config.toml
hidden_size = 160
qk_norm = true
tie_word_embeddings = false
init_std_qkv = 0.0525
init_std_down = 0.0
optimizer = "muon_variant"
lr_head = 0.00785
final_lr_fraction = 0.02
train_tokens = 230200000
max_steps = 7181
Each number is 50 + 15 x the weight over its row's rms, rounded and kept within 0 to 99. Layers, rows and columns count from 0. The size before them is the row's rms in percent of the matrix's.

# layer 7 MLP gate, 448x160, rms 0.309, rows 423-447, columns 80-119
100:35 67 40 84 42 40 46 59 00 37 40 64 62 53 50 37 73 42 71 49 64 47 44 71 21 54 60 46 42 57 60 33 67 49 68 41 52 55 53 64
092:57 41 53 34 37 71 57 30 72 37 20 48 71 59 39 55 15 30 49 32 67 60 48 56 42 48 65 41 04 46 58 58 47 42 49 43 41 73 39 38
097:60 78 52 60 61 48 48 49 26 55 47 69 48 51 68 46 48 61 58 43 46 34 28 69 40 36 45 24 55 57 46 45 73 85 47 45 67 59 65 38
098:19 64 47 46 58 62 53 70 66 60 55 35 63 33 53 74 53 28 39 69 36 58 51 46 38 47 79 52 67 72 66 36 42 59 48 59 26 34 67 66
102:25 53 62 52 62 63 60 33 38 47 50 44 45 61 39 64 34 51 38 33 51 37 36 64 52 41 72 64 56 19 82 60 34 54 36 61 63 49 52 48
116:62 33 32 58 50 49 50 83 16 27 58 61 60 43 49 44 44 62 62 45 51 48 20 33 60 76 67 29 46 47 57 27 26 39 54 69 45 66 67 55
109:15 74 62 43 49 31 69 21 38 73 50 55 30 55 60 39 43 78 46 60 35 59 41 68 46 21 07 42 51 57 77 60 51 70 67 42 87 72 66 60
101:45 40 52 31 54 53 38 68 60 69 45 55 54 51 42 57 58 67 51 48 47 25 54 56 41 51 28 60 24 62 60 37 50 33 12 68 42 70 40 70
099:23 53 65 69 40 56 93 67 34 66 51 33 25 59 55 44 32 54 49 63 53 38 42 47 55 24 44 33 32 48 51 47 47 20 58 50 57 50 21 47
101:59 33 27 22 57 54 50 78 41 41 64 50 65 45 32 69 17 61 65 39 61 49 33 50 56 48 41 49 37 53 64 91 66 52 49 65 63 45 78 43
103:52 56 36 41 36 88 55 46 28 53 72 58 61 48 54 76 30 44 29 47 55 56 47 85 52 52 74 41 47 45 47 52 39 48 45 57 33 76 41 48
107:45 61 65 44 46 53 50 44 53 55 74 54 43 33 57 36 19 52 32 48 57 21 68 65 63 52 54 40 59 36 52 39 69 42 75 43 48 31 53 34
101:63 39 62 60 45 34 53 32 76 43 31 39 64 65 49 41 38 24 45 46 67 62 50 43 60 34 59 52 60 62 48 68 50 61 41 30 53 42 53 74
103:09 62 49 52 21 67 46 50 79 79 54 53 47 77 50 64 24 53 63 51 55 25 64 58 61 38 24 37 42 74 49 58 48 40 44 66 28 64 55 66
103:34 54 47 52 58 48 51 27 55 28 22 36 62 63 58 57 50 43 09 54 52 44 34 38 49 48 39 74 46 45 32 65 45 64 58 85 54 75 25 56
105:35 47 58 71 71 39 38 86 50 47 27 53 75 68 44 64 58 57 52 30 74 73 66 56 54 49 35 42 41 58 60 28 42 56 61 39 52 50 63 29
103:13 47 29 56 39 60 46 42 60 78 40 51 42 69 58 57 40 68 42 30 66 54 39 67 57 42 50 40 41 56 45 45 18 56 64 29 21 30 50 51
106:23 47 56 48 79 46 81 53 45 45 49 66 50 35 35 28 37 57 73 30 41 54 36 56 46 77 21 76 51 68 41 47 53 41 59 58 38 15 44 66
084:42 44 55 52 39 72 46 46 54 39 39 32 48 43 39 51 48 61 49 25 69 62 63 51 45 57 61 43 59 62 28 54 46 77 67 51 43 06 47 27
095:62 63 42 77 60 24 62 66 31 42 60 52 55 11 53 27 43 34 61 64 52 70 38 48 40 60 22 85 34 37 51 56 49 61 55 50 42 39 70 26
103:37 46 81 42 74 54 43 56 33 71 61 21 12 44 39 35 49 76 40 39 47 77 69 46 74 66 53 43 56 49 63 69 61 47 24 33 80 22 63 44
110:59 30 38 99 46 35 52 54 25 42 36 27 56 58 69 46 52 52 49 35 72 58 43 52 65 48 39 73 54 51 51 36 48 50 45 44 49 42 42 42
103:57 60 65 45 25 40 21 52 46 46 53 23 38 55 51 59 66 38 53 59 40 57 53 48 58 46 41 53 69 80 46 52 74 48 49 45 49 52 73 50
095:33 77 59 68 36 34 20 52 63 66 42 50 46 46 35 36 69 41 59 75 42 67 77 39 52 28 34 48 72 43 50 66 72 44 59 41 41 51 50 33
097:48 58 69 33 42 36 58 47 50 74 66 44 39 56 42 55 52 53 74 53 58 28 77 74 33 28 46 51 49 44 62 40 48 45 60 00 57 59 30 38
# layer 7 MLP up, 448x160, rms 0.32, rows 423-447, columns 80-119
093:72 35 33 56 44 24 40 68 38 42 37 50 47 47 18 68 44 72 66 41 52 71 63 61 52 04 44 69 29 41 51 48 50 59 51 45 31 62 50 77
091:71 48 48 51 75 58 42 40 51 35 21 57 52 37 57 50 27 54 49 62 48 48 23 50 42 52 72 24 45 37 48 38 43 85 49 54 49 46 39 44
097:44 36 63 39 66 54 40 54 48 36 51 50 94 56 51 62 48 57 54 66 65 46 58 60 40 63 46 48 66 58 80 24 37 56 44 40 30 35 49 28
103:11 47 53 36 64 59 48 69 37 40 52 64 81 51 28 47 49 45 57 43 56 60 46 44 39 23 33 50 53 50 24 43 53 48 30 50 61 28 29 51
099:07 46 78 56 26 56 70 57 44 49 60 68 42 77 55 54 57 63 54 37 82 50 63 55 29 63 43 45 44 58 54 57 61 27 69 57 47 61 24 44
115:28 48 53 66 31 60 65 56 55 27 04 54 51 60 42 35 57 61 70 64 63 53 60 62 32 64 32 52 58 53 49 62 55 27 56 57 72 67 57 59
105:41 82 61 64 53 71 54 68 55 46 60 58 02 52 29 48 57 49 49 50 36 52 50 34 64 57 52 48 57 38 55 43 28 36 00 36 25 39 51 30
093:56 55 48 57 72 32 50 45 54 46 59 11 62 51 46 55 42 77 18 44 40 39 52 47 54 66 39 58 45 55 75 34 31 53 68 33 51 53 42 51
099:49 35 82 40 06 67 51 51 65 09 66 51 38 47 56 51 07 65 22 59 22 61 19 12 42 77 55 22 35 45 46 47 55 49 67 65 32 43 29 26
104:79 32 41 25 57 33 75 26 39 47 41 69 56 71 32 59 40 65 53 71 67 28 62 41 50 63 60 58 09 39 59 50 60 75 60 46 15 58 54 54
108:63 38 53 68 59 33 48 50 37 39 37 40 64 36 86 71 60 41 53 61 47 32 91 74 56 26 41 36 61 62 33 46 54 40 17 66 57 49 59 43
104:62 21 85 21 27 42 49 66 35 42 57 45 59 76 56 50 52 56 39 66 64 48 67 78 57 65 40 51 59 81 67 34 54 49 19 54 11 20 46 58
101:61 43 02 70 57 58 37 43 88 62 58 61 44 39 66 56 59 63 47 52 60 28 86 46 73 51 44 73 47 61 65 49 46 43 91 39 40 53 43 55
107:41 61 64 64 65 46 27 34 61 42 46 22 56 51 51 20 35 44 43 66 33 52 49 61 66 36 18 31 46 38 47 56 48 59 27 46 46 26 36 36
106:41 56 65 60 65 52 36 44 47 70 29 43 75 72 67 51 42 49 58 46 46 94 75 54 51 24 56 26 54 54 49 63 63 57 27 31 36 16 55 60
098:66 64 47 67 37 55 25 33 57 30 56 67 61 60 43 47 46 31 47 43 58 67 57 67 51 46 63 64 53 66 35 40 41 47 37 42 60 49 57 23
096:66 64 54 13 48 72 45 84 31 30 43 54 70 27 44 51 31 41 48 38 55 33 37 54 51 49 67 28 41 64 33 52 29 51 37 55 47 44 64 69
102:48 60 30 39 52 34 51 72 32 25 42 50 36 30 62 52 50 39 49 28 64 38 49 49 44 75 37 56 69 68 39 49 38 62 66 56 30 32 43 50
079:56 51 79 44 32 48 24 46 54 66 12 59 21 48 54 69 28 61 36 45 62 45 50 63 82 85 45 46 34 67 52 61 42 82 54 66 52 43 40 40
092:53 32 46 40 35 81 68 55 39 33 31 55 74 33 43 41 15 26 54 65 51 56 58 63 52 55 92 77 56 43 30 39 45 46 30 54 49 45 70 16
093:49 37 52 54 72 45 68 51 38 72 54 43 38 76 64 50 51 72 25 53 32 52 43 70 54 68 66 72 39 57 48 49 50 32 25 24 55 42 56 73
104:44 54 69 29 49 81 25 80 53 50 30 51 45 60 53 37 31 53 64 52 47 58 34 50 58 29 49 49 64 37 50 61 56 59 73 41 19 46 65 51
098:54 50 46 45 29 57 50 40 59 86 65 55 65 57 27 17 66 44 42 45 71 50 34 51 37 78 21 27 29 05 35 56 56 52 69 46 68 71 40 38
098:77 66 36 58 49 34 41 80 41 43 65 64 76 59 34 50 57 52 36 45 54 32 37 37 62 42 40 67 67 40 36 32 62 44 31 36 25 54 58 45
100:36 56 45 56 36 50 52 63 53 48 42 23 73 46 43 61 15 68 55 81 68 15 61 50 54 63 37 43 27 56 57 44 37 44 22 81 53 75 58 46
# layer 7 MLP down (transposed), 448x160, rms 0.2, rows 423-447, columns 80-119
094:56 50 69 72 53 40 57 25 69 66 52 62 44 41 74 51 66 78 34 56 52 53 45 60 41 48 59 14 52 48 29 73 63 53 62 37 52 29 72 74
093:73 68 31 63 41 61 55 38 40 45 48 60 28 50 58 43 51 48 55 33 60 62 39 31 43 68 41 55 41 38 75 70 56 47 48 60 53 26 37 57
095:49 51 59 60 47 62 64 81 62 45 32 51 41 58 30 44 71 46 27 59 50 44 55 37 24 31 36 42 68 39 47 49 37 60 43 40 68 73 62 31
101:33 41 38 53 50 67 23 58 89 79 43 59 52 70 22 40 40 51 48 40 23 68 61 44 42 51 35 48 36 66 62 48 48 51 35 43 57 57 46 76
098:51 27 42 51 53 21 57 65 73 57 62 55 53 47 40 60 42 39 30 62 55 53 36 50 37 59 49 52 63 37 56 37 90 24 41 38 67 17 57 48
099:45 48 43 54 22 47 61 43 26 49 46 56 45 57 70 57 33 41 45 39 36 34 34 60 54 42 34 62 59 39 66 69 63 47 39 73 64 53 40 59
102:70 67 57 42 62 74 56 45 56 53 79 54 55 35 43 49 42 31 53 62 41 67 46 13 52 29 39 40 58 52 59 48 44 54 61 39 50 24 35 24
095:65 48 51 54 49 51 62 74 51 50 29 29 50 47 23 59 39 55 56 57 40 20 45 83 45 57 33 56 39 55 63 48 22 75 65 55 46 88 58 99
105:63 40 52 62 26 30 41 60 69 56 55 28 38 23 14 71 37 42 63 44 48 36 41 52 45 34 56 48 61 53 18 53 42 55 70 65 42 72 42 62
104:62 47 63 41 53 53 24 62 27 51 37 31 57 41 95 42 48 51 44 60 40 45 47 51 74 39 51 44 51 44 57 62 71 41 27 38 80 33 73 41
099:64 47 60 35 56 46 52 40 56 75 54 55 81 52 42 66 62 33 79 33 46 66 38 59 31 60 46 42 38 47 63 69 54 24 44 67 46 60 33 52
104:48 47 47 49 30 61 54 55 54 60 69 53 46 59 42 54 41 41 57 70 43 38 28 45 62 48 26 43 54 50 76 73 38 30 24 50 27 21 24 37
104:41 39 59 65 56 59 36 61 63 33 38 54 19 45 39 54 50 49 36 71 51 30 49 42 49 54 29 23 53 58 33 50 69 21 35 44 74 49 43 62
101:59 58 43 38 46 22 47 48 44 47 48 82 58 40 60 64 29 44 47 51 61 77 46 56 50 58 51 57 54 64 48 40 35 61 59 21 57 92 65 65
099:49 42 77 48 84 34 61 46 42 41 50 65 31 63 48 39 43 58 33 42 52 43 40 38 52 38 63 73 42 50 39 33 39 41 45 56 67 61 54 54
107:24 63 44 82 53 55 60 68 36 54 27 39 43 47 68 56 51 39 57 31 87 61 46 54 32 50 53 41 46 23 65 39 55 61 27 51 49 20 79 23
093:49 46 22 59 58 50 55 35 63 11 32 60 65 78 67 48 47 62 62 50 59 66 68 54 38 59 53 64 54 34 44 25 48 75 55 59 83 37 55 46
104:36 78 36 63 57 24 41 24 40 38 63 45 52 41 45 54 74 37 66 33 46 50 44 41 44 50 34 47 71 77 30 46 53 45 62 46 27 22 64 99
088:65 28 47 57 37 57 60 50 69 61 54 26 43 46 51 37 59 66 54 34 29 80 85 48 29 67 38 56 18 39 67 51 86 55 47 30 36 39 48 43
093:56 43 50 71 53 38 39 42 34 48 49 59 47 73 40 49 66 33 47 83 69 45 52 50 42 50 42 41 37 27 56 43 41 53 69 37 50 25 77 12
094:45 44 42 44 66 28 47 67 56 65 46 57 74 24 51 37 37 31 46 56 43 54 39 53 42 70 46 64 32 59 68 61 65 67 54 64 28 45 60 40
101:61 57 59 53 64 84 63 54 66 54 36 73 38 67 69 71 66 60 27 40 74 52 38 24 40 45 41 63 49 45 54 56 37 57 37 55 43 42 54 38
100:38 62 29 54 55 49 58 24 57 38 71 60 20 47 82 48 35 38 57 49 32 37 58 50 68 59 44 65 60 54 56 52 34 70 55 59 35 47 70 14
099:52 58 37 48 39 31 47 66 54 64 48 52 32 50 78 52 38 42 81 69 47 36 87 04 58 41 57 97 39 61 26 62 45 56 48 43 40 56 46 28
094:68 52 67 49 54 51 67 42 30 43 59 41 78 34 34 34 60 56 57 56 64 52 64 46 53 36 64 39 53 79 68 34 43 59 69 54 62 55 68 96